{"n_layer": 13, "d_model": 384, "n_head": 6, "n_kv_head": 2, "head_dim": 64, "d_mlp": 1280, "vocab_size": 8192, "activation": "swiglu", "norm": "rmsnorm", "norm_place": "pre", "norm_eps": 1e-06, "positions": "rope", "rope_base": 10000.0, "rope_fraction": 1.0, "qk_norm": false, "attn_scale": 0.125, "bias": "none", "tie_embeddings": false, "parallel_block": false, "init": "uniform", "init_std_qkv": 0.0385, "init_std_o": 0.0, "init_std_up": 0.0385, "init_std_down": 0.0, "optimizer": "soap_variant", "lr": 0.00352, "lr_mult_qkv": 0.7, "lr_mult_o": 1.3, "beta1": 0.95, "beta2": 0.98, "lr_head": 0.00613, "grad_clip": 2.0, "warmup_steps": 200, "schedule": "cos", "final_lr_fraction": 0.03, "batch_tokens": 131072, "seq_len": 2048, "doc_mask": false, "train_tokens": 476700000, "steps": 3637, "dataset": "wikipedia_en"}
Each number is 500 + 50 x the weight over its row's rms, rounded and kept within 0 to 999. Layers, rows and columns count from 0. Numbers have three digits each. The size before them is the row's rms in percent of the matrix's.

# layer 4 MLP down, 384x1280, rms 0.066, rows 0-333, columns 680-719
101:604526502487579584497497501423566461538520488444519518391477466445501468522530410545500453541585543581544546489558525548
098:552446589510520429475443486520517496505484445534464530515478546565452580574433460553441455448543582507490469476436612539
102:504436477512530538486571457491483450479502529486427485474523545542493463529516522505512533482558557519546576613549544450
096:438391544603505510516419383549500432406565522528382474557602489486475420492498500424513437454512537490551561445505524533
103:501531587568467464505439530505578564456504502536549554473572484435482554492578381469531491501435539492486469635512609471
097:532432426555493497577582393525553443501500481502529470561572563638477457554512507508441442487492499486518537547538453488
105:570429447441534563501521571513498522420522466523425477615411535489446498532530484559641523550450550460497551552528431610
099:514508549502417521519497515531443491536425544544513534513458443512403474501530507522515509470525413571532415460470550488
098:523542563460502562544487443484545426490537533548519515466471530516478514397549590436460492458583548496482400503531523580
100:493592580378464415388459486566402445523406476489545565526484561470440469518591511475452489558590440542554500406520476569
099:400520546532495420459463422567620482516520589540496538489522467524559571532506559444546479542485600425544458554500504444
098:580543490498555507500466554522517495541562510447552449501465554430460552478420511593505458509477419524509529455543515584
097:621429526496499469568520481466620470506432450467563564390484484448372469496628425512556441432545540570532521488396481517
101:498568525623557554506448476504578515478498542486528500534538605447502456561443492446552489448422537470505530433521510548
097:591437537389499573503548436576576543473537507576422432505591449516501534541543516523498539488603516488414383478511488575
100:519441551451542641448583470469397373595437468430582474440446484528594508502478464467505583504444528542590518462649482427
097:566577494507613528518533508641519444510514481477576521398464534495459529496530500471501532564442563425531546428539534534
104:531528507492499509551516529422546566437546464511543535440526487416428519546468433528494507564488565475560536491426602531
102:542543484546556540485423535471508535440483522536582494498458480459561554550444616501515469538461514561522544453477565527
103:537543475435514549524480506523466453542492641516516568504602495494484465503573551467460519528599576573465512517542441555
097:526518473457517561560449525437490417478556541578608543503503467458497525475503474528501526525460516559436438527589462523
101:445455434533440540440501489507426587487524392495452418467407451529458587511545532508622523500456484499457477547429471420
098:491536410508518550512460433497499479473578447520510513489469534451467527473485479562615517581535509493515373507418542450
098:539479495508377530466447531527422485536474483500490521432549450411437525456402395566522572463571488413545446472582470423
103:528620494439392428504505410578579498491458460506499476438576530505463490461563623510579529457502414560520501534469506494
101:530534571520422433514456496464553495471497444523534523537476464446588593486499426429594459471463371488512470503509486402
098:507487498439503467536476532509536477478530504498534484474490464456534525500474423578471519519496414467581534470530482481
097:500445540556494592506506471482470490492595486543458534519398517498475507600550494451491528625575441557578499541464522450
100:527414505552494558573545573477545438465561474517499465432442495469496491574530522486551531509513494454514467488435639397
105:452531578468484515470493480428471428496470580466498454597550519501505480516553566422468537535606467405472539540578454456
098:430469504561556546531456452446409490502509498585431576502616558562538526450427533431441552564501481507493498517548540555
096:552448494478579532519532546526564538449521499443512451559554555454565525627446472531546421471532459436569394510493611521
096:551583520540441587513502510555436484504456541586499426419491475488412520543513408452519430460553563421560541509548539547
097:521512456468487499537410462520409519417436531504457532495509603496559552540517422593619476455533563525475476492524538467
099:522509546511517593433492426467516496530440493428475499549502536528500572566481570506500596527490584506453527485477582393
096:530524532539510567387529440502497484485444580520476471519473433488565582560468434482565541495448609543585388661440519506
096:435466470460457512506478504496503545533484499448442502573512455536469516401579440591469435505554475544510511511532439383
104:510551565570525429552447476556594535471494531597463553552499457516531535568565548503551505465479477410520473475527602469
099:476496519427438402515431551413505428498521529511465454541483478467398474567571481545457530514482500525500482486480477462
106:456403523520518499555446566445496451449532477414517489420499526483566515536569563557510545530514552432434574515537354505
100:490439553469422500467547474451480542506568549518490543531561508537443566538555508515602559528423550628560363587634621517
100:446441543603441518535555446464474500508505569528587543536524465463510599530489463554626405549410503619549499509487545509
098:469502614498497577500555587504582475503494471497486448516514525526445515396458493490522485539511481364433547534548463546
097:571571521469539489580488508533612479506516477526543582522461469513477341469434483420469532475564545506618529448479482552
100:554506553471597538424552495543542480566439583413546485522544532508525478371561455462538475566433477457504426472489570467
099:465569496599471452513456567535524462561575533416469475479492532430503594479457474510546538426498473531478520520438492432
109:413532502545473446441457505528498539484392405521518497513497488470437503487549443448502581514535505400470468450448556502
098:495553537447427491521509460455443469447462496618507614448487462479557530514458476460492379478533551441464627517439442559
094:476513468516489428492504531461553470484523460530528502522450519453533477496394444570497487477458498459490368478480506457
098:460516509503616454544484527528437419570545472610518477475578470533486484525463488483524499422506482573564376468529505568
098:438522513511493525466532442478524474481474467478560544434426510537485514453547500538564502471376552519375495500510455491
099:515436413532454484524497533536469493383629629603560453487529614565437501492504438527490552393505581578531541527598515513
098:450483395551547557484484470394368435501413459488492499586418524438484596536519545468418528484625538517498573464443500462
103:555528496418536531506562440463533517556543563514438580437444550583457480502559488573464500425501531528547509460493525529
099:568512492506370493489562520388423484477557464459496489537595458484507526516434461559503501530534560491499555535510520462
104:401419546439497513537510492610413465484419494578519497425512398430457547494489397433509538495401443450468530421568442539
099:577487536426518495499483425498507427499595549497504514523407412428573505478460468512522477533517484529520578541553513536
100:533407482428450516474491478520493512385487501483452496474465456419473569510488445576548501473499498433483546486511469403
096:547535565459500497494472521468503498557368481540546453493586437454499501484456502440474486503581564547528455494471631490
100:555526543449509403444490418465516582512621445470430526481366621458508511546484511526500444482460611631550532555428498420
099:448437422568525632415511423440476470531503538512481575441433430548478520415566549445547512457506547557516560457523450513
100:539401477554410475521494517558500494523458511551499524525507503528413423569428481515563483463569559522512488417428473454
096:559479510457537475479482429480550561557402474506468485564533549407495566499513454405575427526533599571495439500545536521
102:423423469558614480500471583451471488513545562459429441488463542443498436520513454472569477467486409548444525502462460586
100:502498471509484462523418491470512473538652528536486455558433523456561502523481499514508481507538499502436442567496496536
124:526532408523543481549438586621454499524448511503458463430482440573560479444497449507671542456523513413479453479501531437
099:451505412552477488482550444528458540462514458563478460559470465576525539549561596536511495430417495504510578519508494506
102:412528478471490527486489479446454455472502476548491481583485458577477439575559505496519503509487458518517538498441469523
100:451491545542481530576539556516474568526538466502442453469569439491451448459516463534456555567443479524507408478499497534
101:477549544494507519518465429439476502416518444448553477493434477541509499508469491561516533517415545451415541478392539537
100:483474458525553514523506517513483463432447556465507582481500493524446666448547501470477486508523521561503464475522504518
102:457473578491525539594507509583453498564569415510486462433541490490511520457491480539355495442438492538535431567536396539
103:511475452458477522527591537519472468448587545522506521528584649515385455517523412539497521562443423520487496576554503443
100:440411530534430451514456514567508478418541530385523521413646500537476485539516464467557610447452625593506512473408500426
098:416511475521512456464540487410481508459484455505530471439525593529373499496471569382536531494546510453455484468562528454
104:444478520524513467606494525460566485531553493526560545516456526512561586520462593450525568506444584537551518547547542491
098:492589493358613517497490456535433472469535462501490489457444531546494474466532560562554511447441495440503574646557404492
105:496583491485577582474445451527511574485624512641527440460449545468479473515540539457528552497461517424484467492477463551
104:416551467457511502412515448518456527437461508608440481375548509432559460515490468520582635479469515455541465447505475506
099:473461512450494444574449456529558424489534532470394577527490548438609454441590542567540546444508574480533459420498552461
098:512531566539534427520540463381506606461614544554512517590401523477510465460525524478571597436484533520515546566381436476
099:560550566543446487578545430481448442519491458429451529536461509512532466541456507535429522461531469459469517600548438531
098:417450496534478509430470433496495528440530514497464536520451513480444506523493538425476524452456487547551463481465512482
097:544551555494525470449482477398510514395489459455577543559521457440505410484501504558505418576532490513546549426495432529
100:523541548526516441585433492581522507431401491452469492526592484467513519579522482515552464498521518450570551428460459461
101:482531494461464524480485516524523547431507467475552452531379549526636372491528518508544477494463544595481470520519483554
099:498473396379468554498491420545573407384558454521471542485658466461428469507553566574488618451537521432503526470400435519
095:496527469553560428522534506456549543476495540503456419475511502526536476526548556577570396544520459476517557544483594574
096:501520544493466422478498500493611453536468561539521429485444581473468461504448608550497482493472527512426530518458496487
101:416561522586500528475554504496474513496353422464509613508528539488525483489516515490503464489508438501501459462456466516
098:502519435544578594528528504487448431494542570441566525499426439530441439406495531471568436489451555494494570436437470574
102:377505528488534550621480465422469512493504549506423517465545435475402408472520482594473502520500542465555463491475486482
101:464453548537561589489549563475417437585443481594420477578425313508431431473504559460433412480552358490562535437531484532
099:513463481467492539466444433580558448519484457594511554550479469483427448502512496452511461559533475465487534490478531458
103:447573572514561543494539481492404539479518494484524539406401472510436466535470457487536479531493503503622464491483456506
102:526415498486518543512436516516507433592510532447534465537419482471572445537506509528434529506582487457475488513589506447
096:435568390464492455497490500485543572505425497555525539487483515468475508577463576449447646505535489485402484530565466455
105:512429425526488459503534492489550464558455593466613414502576513503468448398539507549428521518513545534488442577516541471
099:512503388443513485574529534466615497506446561569410500529573487421465505493438496514457421510527510468607613557547482536
102:503564405463495601565532558584476421506558401548571521423472563466469433508463508534529516491507461425415473462490501516
099:499472516476457473571621493497464480465540517531610495507511497490584436553511451509562462386507667512393473446542378466
100:457465511533493508518400530496458477526583459510538507537528464527565517463405638508475499492525540424377442513549537511
105:502485493508488492500548461518386470463471518483496436547465468516494513556487422507556481491450461490478440537554494535
103:425497490485432584520533476474508550495488535453438506428521530601648521569441530490577553442582536489550434440512539492
103:507537550511595563448450511541526485330496498541552462439455486490506549512459458521463621536571464583542554455423490440
102:562434441456483411528460408516510483486531483470439416463516526456569595524534431401552565484483436470452446594478576524
099:551579512516596523447522525525508463504430498470563501535526572536541494427499476443488466517493500498505476442421531533
097:437484444541462570628459485498488468488492509471556614465430408429436540521443455544496508425428500493432490462502375523
104:447391526599473516545538492502563539494380528434584520504615576410434528437480498541516554488494532374535553425503544521
102:478494592577520549400553443490564492494551479581542533510499480439512491454496441464543447404505493469494495539450459573
101:557440477412599536475517530575542470397553583444576459486564549527489568510460433472479577453411497540572456449528511426
101:532510492508409517470427561496477495586499524584533541488448462429446505503406443491530560520599461489408500383567528498
098:575523532503557575434530592536450525470470538510442472522583426413564552529357522526538486502416496415476443493523571504
097:577513458489525467477489451533492544549434451576494569516584445458631577535470584438464486583425552521402522479544586572
104:488553531467522495419490486490504508572564515537537471522394463535584466477578518418392470617520509485456482470497512533
097:439573576502408653491515503466551564524566491464502509518408427505457430499419453539495476537515508522447494555507533440
096:424507466508440446443550468466452578499525511526464502524498501490479616511500522486474550382559461379498490435444459529
098:443558489520555485479455506550399377573577493436597501438452497442445486490558497530494516429522523455502476394473514479
097:506562544490414493475499536459498462570423510453483438531489546478533477515443516491456472535618456504525535572543527472
103:520504543469569559384489475467561558509509528424557483527566526444531500502532533471520518491455432527594463443432550517
099:530521491526438639511511510508465568429552528501481445543439576512492490478486454469438471568461525477483484499521495608
102:426369548432441564506490597515512554409512433500376439538459509494443474502502532526421520515478556517506535571507566481
098:510501483572512507487561562578566497432517446498474446409516511554510501570498470555448454478569520456485476564504440592
096:416541493464466433516468459531525547568522455536549422492598561471550617492592573580487501439494586410441525553490510555
097:401438463522407471566483529480588504526567504476515426489432530488471504526509596474569472462481518537494559589463562508
099:452472468585520520497467475547539443447492508479491580517417582537522477592418451474439492498441471542468439548489484535
106:522504567419588517478486541410527506601539455560484489513500544549534518501495527485506473399484523481527418413520569421
099:452495466583494562478519448508483637459537527443470480425524460454565448410450500497496494502491469575555542529487460423
105:435385488497460525501545571554500358571535473542494486535515575502560498476464540445430468514580455490426508605437562591
101:553484452439476457456506480471467481500485455549413521534520486469481503391581572510555466531475496551503415568452545397
093:462618521477433498461477470468480565475518480578541519534649537531472559597487486533495513562473461591490534502482481571
101:503493508438496514520525476563499425511548489518592479507596553521465592477448415504537596508554418487586527452430468597
099:597519554486427577536455541449417497507522562557507488430532515493488552487582566516404525528535481453432548504594477520
101:569559595512464497536451566523510548523573493521572532578476445543498464520503471485515460502458467493611582519529462507
097:537470483491576468416504477401538552439466484495569568501484459568486542530565513489544560563402534599434501502380481464
101:525465644532369507479513571514480358513423523536536497570480429600522539581445457629527484515510498521493514481456498397
108:583533476502473530516506549396544508592422507503525426496502513489542485491556436509546503476612418539464499525512519513
098:557515585499436558485477569378548488537487445499421516557527568444460541470469457392567515484469450575477462492501505424
098:499450375488435471400448412583430520544448495496549586479443521511522524402497517504490412593468411482543412502430500523
098:514527517552568537544505547527459437411557501532480535530469479522420421445486452510469450537562582479420562478501427498
105:509417511553490477521517452509532416489449362599448458516420489530481446468521484572599527504387542547510460445549535467
103:450483510602446524381451505544471523473644483456550454437501484572436441455492448516433441496511481540425508524377524481
096:454479530451573553572513570576479508497458490466535525486467580544480495513567571442532458458464534548416487497517480522
100:514456541491454419477505540466405512496558512578523493538481510526430533470493530448482421507470476474403556501446551499
100:450474442513448470489398548437508470477477524487594511488507493477488528473525499462558470513449442465493538498531548512
095:529424555499519466461488530484564541517421547408540435416479483513614461417518538531583435496515460441522506477539510519
095:476518503471533496563525519458502540386626533481490360449425548522575583533467475526591468494476492518520571461501533532
098:483463533586473598452497508473505535528569473411456572468528570592499508531451559504463543482590571473515558643554564601
094:511516492518495562474525436575451540534483517509578510560510513458393393602520470485472478516477506450489383482470435537
101:489566470431513468455543541443485545496514498493495499452468480498549473514524469532459396525499510426478465581554473486
103:428570530533489540527519496530520453526480506467424545558606484500523519464456522425466479459469523501513523477633472458
099:573519582557485542440508440491485496454513499569479420451398555500491566527569548596453511441481485497455496480500477522
100:526432597473459438568422566558588441521575478507496361526553530435566559475417546524475470462491550468544529537549537458
103:477505476401458543555422481553487529525504448490570473387482491540425456467528484488530461416478479483473492532495547548
104:544508474589543576524489528499509445474461424460502541390511471516537450492512453449484541530553432533524456481464522431
097:500514552574507507479480478500562466479616488428473549517454460502499439445437531547508439477486411472496452478563499543
097:470426463520430514524545547423429491376516531425521418495507577517442467559503497587543492453507539462541388534426574445
104:506508479602562549515540481436553420525443478527419500528510505451460468542552462514571492524502501569524494509500511519
100:510369570506505480527419544661497559461586451530505511417506470535370496629420504419517502498504564472482507499451568471
103:516534514453641446475434532515451551582539595475450543487546412528403462438464525613461398461418492459451496497431495497
099:388493505479476421440503495491546490423533526563518482409457494408451564493474556503494437570520487415571527459474483550
099:469526492508436552383603487459476482485572424482490514523432511439586461498492448512530455487474483553476501513461537471
103:471404487555578571473476493521498499481448457586529487501511440465505565500514559523441431538571474535487542494514491460
098:560458525475383610485449501471471518405557510486534508516516409426559478472536497504407506526537435468453521450450497557
104:398476459437494573537550589452535424397469451557531457535538509562496537538540453472513458527376435575439455446458443496
101:423504488568488540527454412476479536403392554547446426472522465496512652563529531407515499526454494457494455460543540548
099:486520565443523518472472558501493480460345529507490491470419497486418485439523480446528523470522518370505560474565505553
101:495507558512571496484539417458502547490469560562442488479483431440504450532503532473484439497434505422556545482531540546
093:485475481642588405440577451489532522448508526535475507421506483401486478572466500587559479420420517484512414485525483566
102:530605511426471488504477445522507548632560450599478487540460483515471539528506554509472457455534512510513425542527531483
098:581498588375656486469534568463504495562477473580382452480523522511508535411531618596502435581506529515540459501494565530
098:445430484482359501547565512580536504554528406437593472629451426516444444575420482506508470481493491432478527392445502483
105:489568515493509503549543538513583467467480497371508498409506496544591426503583430504488428440492525506444459570578476579
101:513507423462484608427505526410479469521589448483513478601469503552477397564547556454445503508585472521475437475546458514
096:582563525476445525504529573469500534469469492486540495492441501522391489532493482481522502486508563424500555602490389462
096:378512441398529503464543574432519548487503525570611487597393458512600463596518511451515549536653442489533432412496499575
102:421498487499506611438554551526422441479483479484567412515555493523537520452500499521451556432509453479555532465508562515
102:536468528518488484529532536536383472496517685467439472529520432498562417473551530513433511394531489544482502413565588508
099:472482548532464497481510438481549477485587544484531453538424490459405388509526503557572537448521400500497591445591547444
100:478506534585480436499497466449534469435641568559470535491570488503381497437411454487420575456522451450524494584456540552
096:520514447545514507553411512484547499527539515509479399529488541434466523516519398459518559591505551489530497495520521481
095:470495571407407494505609475516461519439599471411525473470433404483406473521558486461535520528547477552533440474551445453
100:570514538526424504401488458466582504498606521540518467510515547528515612472511526486525497525544477461524519501521513502
099:600438464556511399560427499577443544553494612537414490502467449493429480515467499623544472550551540580484514379446482457
102:503450511551439548523557455535504467523483513573553443547565423494476431561352528539530510515572460464497542529503436412
106:489515492549523547528448507490508531507391461545528578480601529437523422439484438373485464536468463419413451538561513527
096:441549574521517554485700509467644469474601453535449499558509510583502575443485500497455485469518520531390691549598571527
109:441545530418554462435563446521448482543435451416463477638450528456485491513474473492557535547532483483544561481520627497
101:463550557412427467517473541505541468588556531516511522547440486460534575410511553588425554522447457498424475534504543489
105:568467466502466481479450436573495491438556536475540546502395523502440466479536496522465503516445459447530531457543468456
101:522544455457449501466623489452382511386564507481413443467417515559463457559551484429515557430476542546584565462449477496
098:471544512400552482497516563587530549471514471526446506452544541419504441546412470536576458470378490432620497523572442433
098:528452432551569530444524400497562481517541520481507386397488527525475412486564559516444398458570431518497517548518571588
095:479439489583530565445488522551483494573417475480557534445498456598521522482518545456534515487603509570477458448407559489
101:470499524494500427544447550462433463547559470526599407469456514538495502486531463530461537484496533531545485574470547511
106:565477567594423555522529491491462494496570485556467489574462547538455576432559550478562531477495523487489562471461550525
101:431482579436378480544518524602552505531515463536636432588553534492496500494598451528531490495455584489540504497566508450
100:516452464514468470507478478554548438372525460511503469507563455520460434512575561524556501576568404516513453486534473451
101:514438508489577601448452399551508485477444546557560499489593457452533508553617530472466468463515535533491491560561555588
101:529500527508545539470478526523592502479558637622526537547474520453450529467473497446477492579512489567431462484445467580
098:498573606476499473569538390560439514601440519467483487558507530464418500629398489525534588551483491539524503443438441463
101:445463514507449486462545487439557426495488469509586437440530473433538438501592516495485559539604408488434551509499478592
102:450448485517450538555417502513603573463446529505481509532481592518473401511441428430473524494506502553545476374485544473
103:443503519593486482509532462485481456537515521436517529516539491492559474586479464483490491429508457465531575599430552522
097:438504463501515497397513515482558472499482490437549496514573563415564605537516496535492437506525519466486533543470487531
100:495497542517526569429431495450601524532496581475582480501499530448480446521472509492476443497536492559348517462348543508
095:577494525439533508550493463567480513571509509464554522531450481563583556479522458525483440601486526554525525503454532513
100:532608558445539495486472513493535546444527388457529535626442485484506451511419491456530572477494465489443510478473461453
098:467490519463501558542474515444484502469439442488512526540414523582505576534468556469377460562521491478424557555571476536
094:447454544532457447523481525480542495559492495518484469510493391532493492447461393519450477521571545599518483493504491475
098:554584515473554512534442503548433472470478467556510487470491438527559555499425504408464552543605593505504481568500468497
098:450473442443409456493601506413420487491471525553517518484532496492474554498588479559548536438524538552412467557465500544
096:388570561559519451502569493489504491474534526478481507555570598531545567493518563501452498509399522510512542635451599523
103:443562532528541535438448580446545483523394458592500478503493503473550514488543460507578515473439477523491527518535598556
104:511464532560532507513503429486513470512590559561476460512530482522519497504537522530575463465583463566503534557456535526
102:515493435489523491435530399446512500520641486439513482487489563544473519497470561535489534427544435455650480417452506424
099:454516550509414543521460530516512569514433520525507519479534533518535527506480538495508515571500499465507592416554558588
101:406524453543447484417510527681447453463498461490533437521444555495477505448544462483513458523568548594598503509436435513
102:580470423483547457528508569503545541445520521539423479477577532405581462495513505548528476483552450484468493532516560464
097:479451483536500446368575549447521479463507529457454486525424443455528588587537500457451461441541443471477484530512501569
098:423495492592515588482510409471415485443487470541623605562467513366404584566555495432474559539510586460599477494475463499
097:445555454478462502442456499446449499536449465445559552512525568526465536472500470466404519572545577480523539439591538497
103:466566500517560569447542399487457553499538449490470491408528471525544576507459566490507543554459510519449546527519473509
103:495534483471444506512487473509593495555527499490378553614409455416461493531503472514513612510539512524486489520436470471
102:462459472478580498435501426448404573508496451532510579452516503517521478341497569458506495555453480457447491519466470534
097:603580542557497496525490491510492452557516432547499459498479562502475495496583578464410591465514506454550564511412404560
100:481543409551527436673475567425445527584537476518480459477538400495482546471504539532425507520545528572470504509514415523
107:516624543484456557513444519514614447451531518443591449501482458465501430529456463521493473558555453461511525505442492493
104:575442515471466522423538443523587490528436490517618440514543546428401461452545500446464520517446442469420566439509448537
096:439643501485558459493582527543500495544509585451480598570488492603557552445481479486423499494499437497491530402514489545
099:517538490438592468516493397483461546472510585427434516484470470501543458479480501591494425581520606479539475563449584464
099:561423513397485494488507490514462506491573573515612526532518500522461497510496539468499534467505537430453450475538511478
100:485507656474497541552426523530495520523460566492499481565403512452540479567495457525523475526416518439463509396435563527
100:430420491589503510517383452529443503545451567548438494525471446510472448442488488544432473553420544501536447525384433480
105:407459503582517450450543484624544579460435492420563506438493458503499443542561618488565479565439368464466501461455515523
100:443503535512460475486488352523491470497540584479560497570555465599572556502484544523601468502460510490530486427511523505
098:449414544496424490489550535468453510498527505542499419508443466447558483448574475572398590540563564520459494500540433506
099:505504486461593490457439534519427431464525569522596562512483553418469515598461561511454400485488523435444394495405522533
101:541526576491582516445527534477504446462495481469440445605430487561520463412495494475542529480466486405488430556431510415
098:485489399540492557442526585572518492488448509518543441362465482520447503515493498500568511450560421547532508472528502516
102:477585502565452486542492517515460559534498449510452429572643582538517564447555462429340526476481592530541472515563512496
095:510601537428477518516543469453427454539456464535556524584373481552410497567437546610481540503544494469494472550436463530
098:432535583456478474478507447525468522513520392601549499581542561543443536526543532480526528428471498484622583470499539561
103:460506508455514405528465508507549444467516472553555548498604530488586531462425500445504493519569491407575490516459449457
098:416395478495524597501522637544571481480529434503471518453458493457510537577403516529448541512409443446486560495406514441
102:435470487582436471562591536541524358499463557460564601529494537534459486530437408492375414485467483448458466494337449474
102:490580608518479501455408530476583556487507422552506493486444524587407490508556495509560517482430432516477551462483450434
098:439528536580507459555501517504432574385419482506519547543435456578506497533471485454470630540478417528543443476474551538
097:642562535552494484511518521506513451496529462492422495519523562393445600531510463522483577523462523457523539554554573507
104:442573479544469489453409468450477520538485575533429454570495483496482512487441561574466567519550514407465542561577506505
096:553518500552576405420378480532532462437446525500458586511516423514460464445479444433486538453439531441431507534467497528
106:469390518417488533447454474482417476546563541490476474516436587502479487513569485474548520415498537579552587509499581547
103:464478565447450562506519494455585503520440486512456511542511514484526567531534533613562541400531447458584549524546492492
096:503530452579545562553489430511424417546542466543448472508458449497512411381461446505415500446514503418386528476492497451
104:495573487461530479524518561490517501549493551491460533471537577442469504512516468546508493477477450399514475540485570447
102:456590578583448500544529515438559500520536663535460521532490489474616560594463531471516419493564434536424521514494544556
097:512498494570562487550528573553472535393520582584573494482496507410548485506479459469472517418477481496445482502547492469
094:505531491488550512487463407520528591609430443430509512409496492508468544524508521572484541439558449551477576531620584503
099:406458563566477541549530463511419479604520443512531489473446454401444567529544473421490464449486493485542472563487504468
098:588533544516453424475562464473508485452540563456471455603520586483496479457533424537527555551486408590448504445441515427
103:406513548502461494511519439560452535515436476448470471502435562502501477553507464512538537501445527536484423468485415528
100:550539416534439497458569527432443392385458517518465485500459462507415438495525496505503555461467378515515493607504412443
100:550522511515476570504466493506481445511553477437601550573588483458504505482424542518546527537422469435507524593466434522
095:420345348466514531559424517532540544501526548486541457452544453551484429578513489447441515535510422582526521424426625499
096:482478526493543504486429473481445484540457508469507473431555504507454482502548569414464543501478600531504474546427509569
102:543494507520461507503489530532474443487443532482525516587507565441463389405538522538486503523470528501470481496538439501
100:489414512520602448446514505544450568491450481383503508414541512485517516450390562513438488524507469466482494476588424550
102:524479505481509546569479498454471521523437396490427513593475432581488442493495635531485472426483574499530485529532455490
102:488485532538558559528489473461534426468406508506542467446521384423478494515531540620568602570567471548534465478466504463
100:569551416582502463539548492524419612493517598411506485516626501465490508534392386543510481530475648589486518505460439488
099:531494442432430549589482467484632518505538569407561498472521601502499553536470577471590483560511476527505595525471547505
103:562552534521408450427476467446481536504470507575522522558393478420433476449424600580539543418563450478506402626470542509
096:501535445527456482516461539413551511607519522557492559547551494457505504550515543596535385502501448475535549480500544558
097:509589561541471474465491453442502426624521541446455498501537563489491500481575458466552537530616409522469447438476426482
099:547487455481522535517526461459512553475518500561412387507523518540446471502613468474486592450464482515479432467537469478
098:521503519489495478519629465516521491459536446482471486513570590567408526504551540466519416555478581422490496507497521533
097:477462481488502584621482383561473518483465467497484489504566409517516535592605458524390466495503440417526532489496494566
096:541585514511480490511506517509573436503438563558527536511437452523549519415606537481473494463451550585440467526511507427
101:548508502462485507547492471541470519555535576493560565535480582471521493528537380492517595488487562471517435506545510466
097:558508504515569543508481372599412572530525475486472539548529510469488646535505424500502477529508553498527495495470553455
093:521587528475456563516529490463627500504483556458434493545452581500478478541442505473558443472573505472574539522531391553
104:361463545461537514536441511505533511496505576493514492419465535471500445408507514456447502587456472434555466438487462431
096:442451574544483511504525439571527529492495606525623482343492561504467460396461459525525508428478459458450486465484547480
102:476596521496440587480460467445490532535497544429472528533511514581571534491469519484513444554515549443587421447466472509
096:413459493533494488424498551506557479520505477505543429534470447519447416525478440462547476487454498448583552449567474522
097:424509513443454540489449477473534502535483522474427398464533604500504411412561430532485490453560523584495519549429560468
098:571490425477453437520407474513515406521533553605624498621614518497456545505601514484507506536467559503631497510500519508
104:515508553471484417554472447497483456458499507533481581475475480568556407547499569535486447476392486444511466508489605424
102:481576536538417480466452488467391500585544482446500521479441474619494498499510517523550511360505538526510583543508508522
100:445439497414502466492463478462432439496478420513475537501401534503463490563510452504539472534489487549539556523516431420
100:503534530432549574561562506534487498489559524533464442498464442441626465622494433552589497485600521531516534519504457485
100:478429536454522501518475411430504485533401482505511554419568506509584558546484564508497615537527606545479510432534457514
104:540472564557531536565516561522518469450559526451529453471518496514474463491441549482545391437464377518487480465468486493
098:595470474432487441467529421531566573514443482497506420435527499638525538549456511488372533528534532503507512438557366469
101:554515464472623481430539500475440489470449517417484560425528471533466540558415482546455534562499533458519566540444428469
093:562509486419479436496489467517495395480441552641469458530471507511499432645471498556363552470645514516544488483474511525
102:578474533510499595479506556505513438474438489435432459503590458554531368591448529480507483425448491477506542517524503508
093:478453507503509525477441533442497483505501420653445445540458499570480524482440472636478476544466402478569447558397518546
096:442497435453447481473483463576415503510481436538452493436468466493431485479526354508499525476508454416479558417482542602
102:504582510499553522465451469442506504504502471523512381462560444462521462520513580544491526436420540433454455489440547548
098:418473500538545470443490565541574469568452567498432457533497395564486510546622462521459346552503540508543465455551430512
097:466645475553501518585412516541524454436512420484375575578460500479417584530489534635494453562536517374462466446438523462
100:476490501515506500540537479531470409538518581482533497523476448473455539503412536478573551518435503457555636532433551466
101:453452467553447497534475479590353430508517567515493568509469531401536610501496493467558538471534484476464463498425556510
100:474560604495419499415494484459525518625477490482565562473520518399500424481472431513429544522549523581574529587455411530
094:540415496521445509367493516551472451430491504558438546559487437502426529609496479577502419438514447554524496494536460476
098:578491482544520463400623426513476424465505509566481486513484489435517429538495454517530432471539529515518496452497519538
104:501555473528383466505517524511416529536503511492454547482537506465408446428543450569494534505542600444480569471516528521
098:450553540509581569515501469422512427589559495508442440550470537523519462467397639565594517490487427450478464559604579564
094:493474532429517424581471539472564514456547525474499502499559471535537609520489596574611515543578482430507408437446460505
101:488559587555482574489506482623554459518425497489517525468519593491445464501423441483454460458530553515555416414510450461
099:467478515499432433545471452539478504478556430482526528530506483450474497446469509546489445456580530380477631516499449515
101:511607488622511411471499521544501525556595541450509462506433487543540454572479515486411476535488510433437541539439554474
100:526493436516480451552527418537479483493501531498551483531473489563506570596491464431485462503507523503497509500497459511
101:492489558449589455558450503590553430578538510530472468575557444470532498511506579463474620444548527505456559484584524530
103:522506469530443524423493510581473431485505558529494552584574562416503470511562441509539552450493456567460546534534533472
106:515463402527465500493574575570407480577447496406484525470476370641517478414461464476509504494498446418474545525607439576
099:555510565540438452547601492512497553545509491481484443534531531431552575559575539542411527633452429509441562522584476411
101:508408372548496494401505388460465534528491470456387494531511553460502427431573531485524455453481556542542500544483456531
099:464584582416537458519472372559593490621488539523485444521503499542606477483494525475522403478530535524500557561517512617
102:513441537544453386462476561500484504486543440496463464538486512562437532530511480465419577446584598505488461521435533532
101:508479529577521410543547565494453462402476424520491509497631452461494516522490560539511384554443447464461513512519478532
097:427461563519410405391396534484541507442514468554478538521553544493493499402558462526383570511521423512460415564477428529
098:440456506525515528504618482615543441587478548444539495501527518519491549549473495536466476579434411506512435497489519491
098:525506603546451388352428457453512483466545511508397472590451612578524489506558521558553445441490545422565412482502491514
097:433417497499493425510445538441508482501554562475467576565449461523469493487470569484491448435547628499587455466450448412
101:415469502540443542511498431532532511562455536520531544539496415512468519475505437527494461403554580554541518529543518498
096:435499451519510497495482541571532487503556470586522537443510518429457497491509507448442568450399479541481507387594544478
106:595437545512427511548376452510601492506613520404495568521509518486466513634459500531531510441458464534442429439475459493
103:469510488432521484448488430466571537399618489439481488449508536543570515532590570498477476522447578436481451546526457526
102:400459536479531434488441597466490492522460418482537422507581425554559528437499498498512527484447502551594399568478507451
098:481581511472534494500555597486554527470499490525462506450597532498487644476443496553496385479496517586538551556543447509
102:472466608501457528517539447536574446521515515476511493469533556500477524516495558492538449513473511511461479531414514459
097:572547587502470424501603464483490512565551514548599556539454462478521630553458502413517564548469546460469469506511513548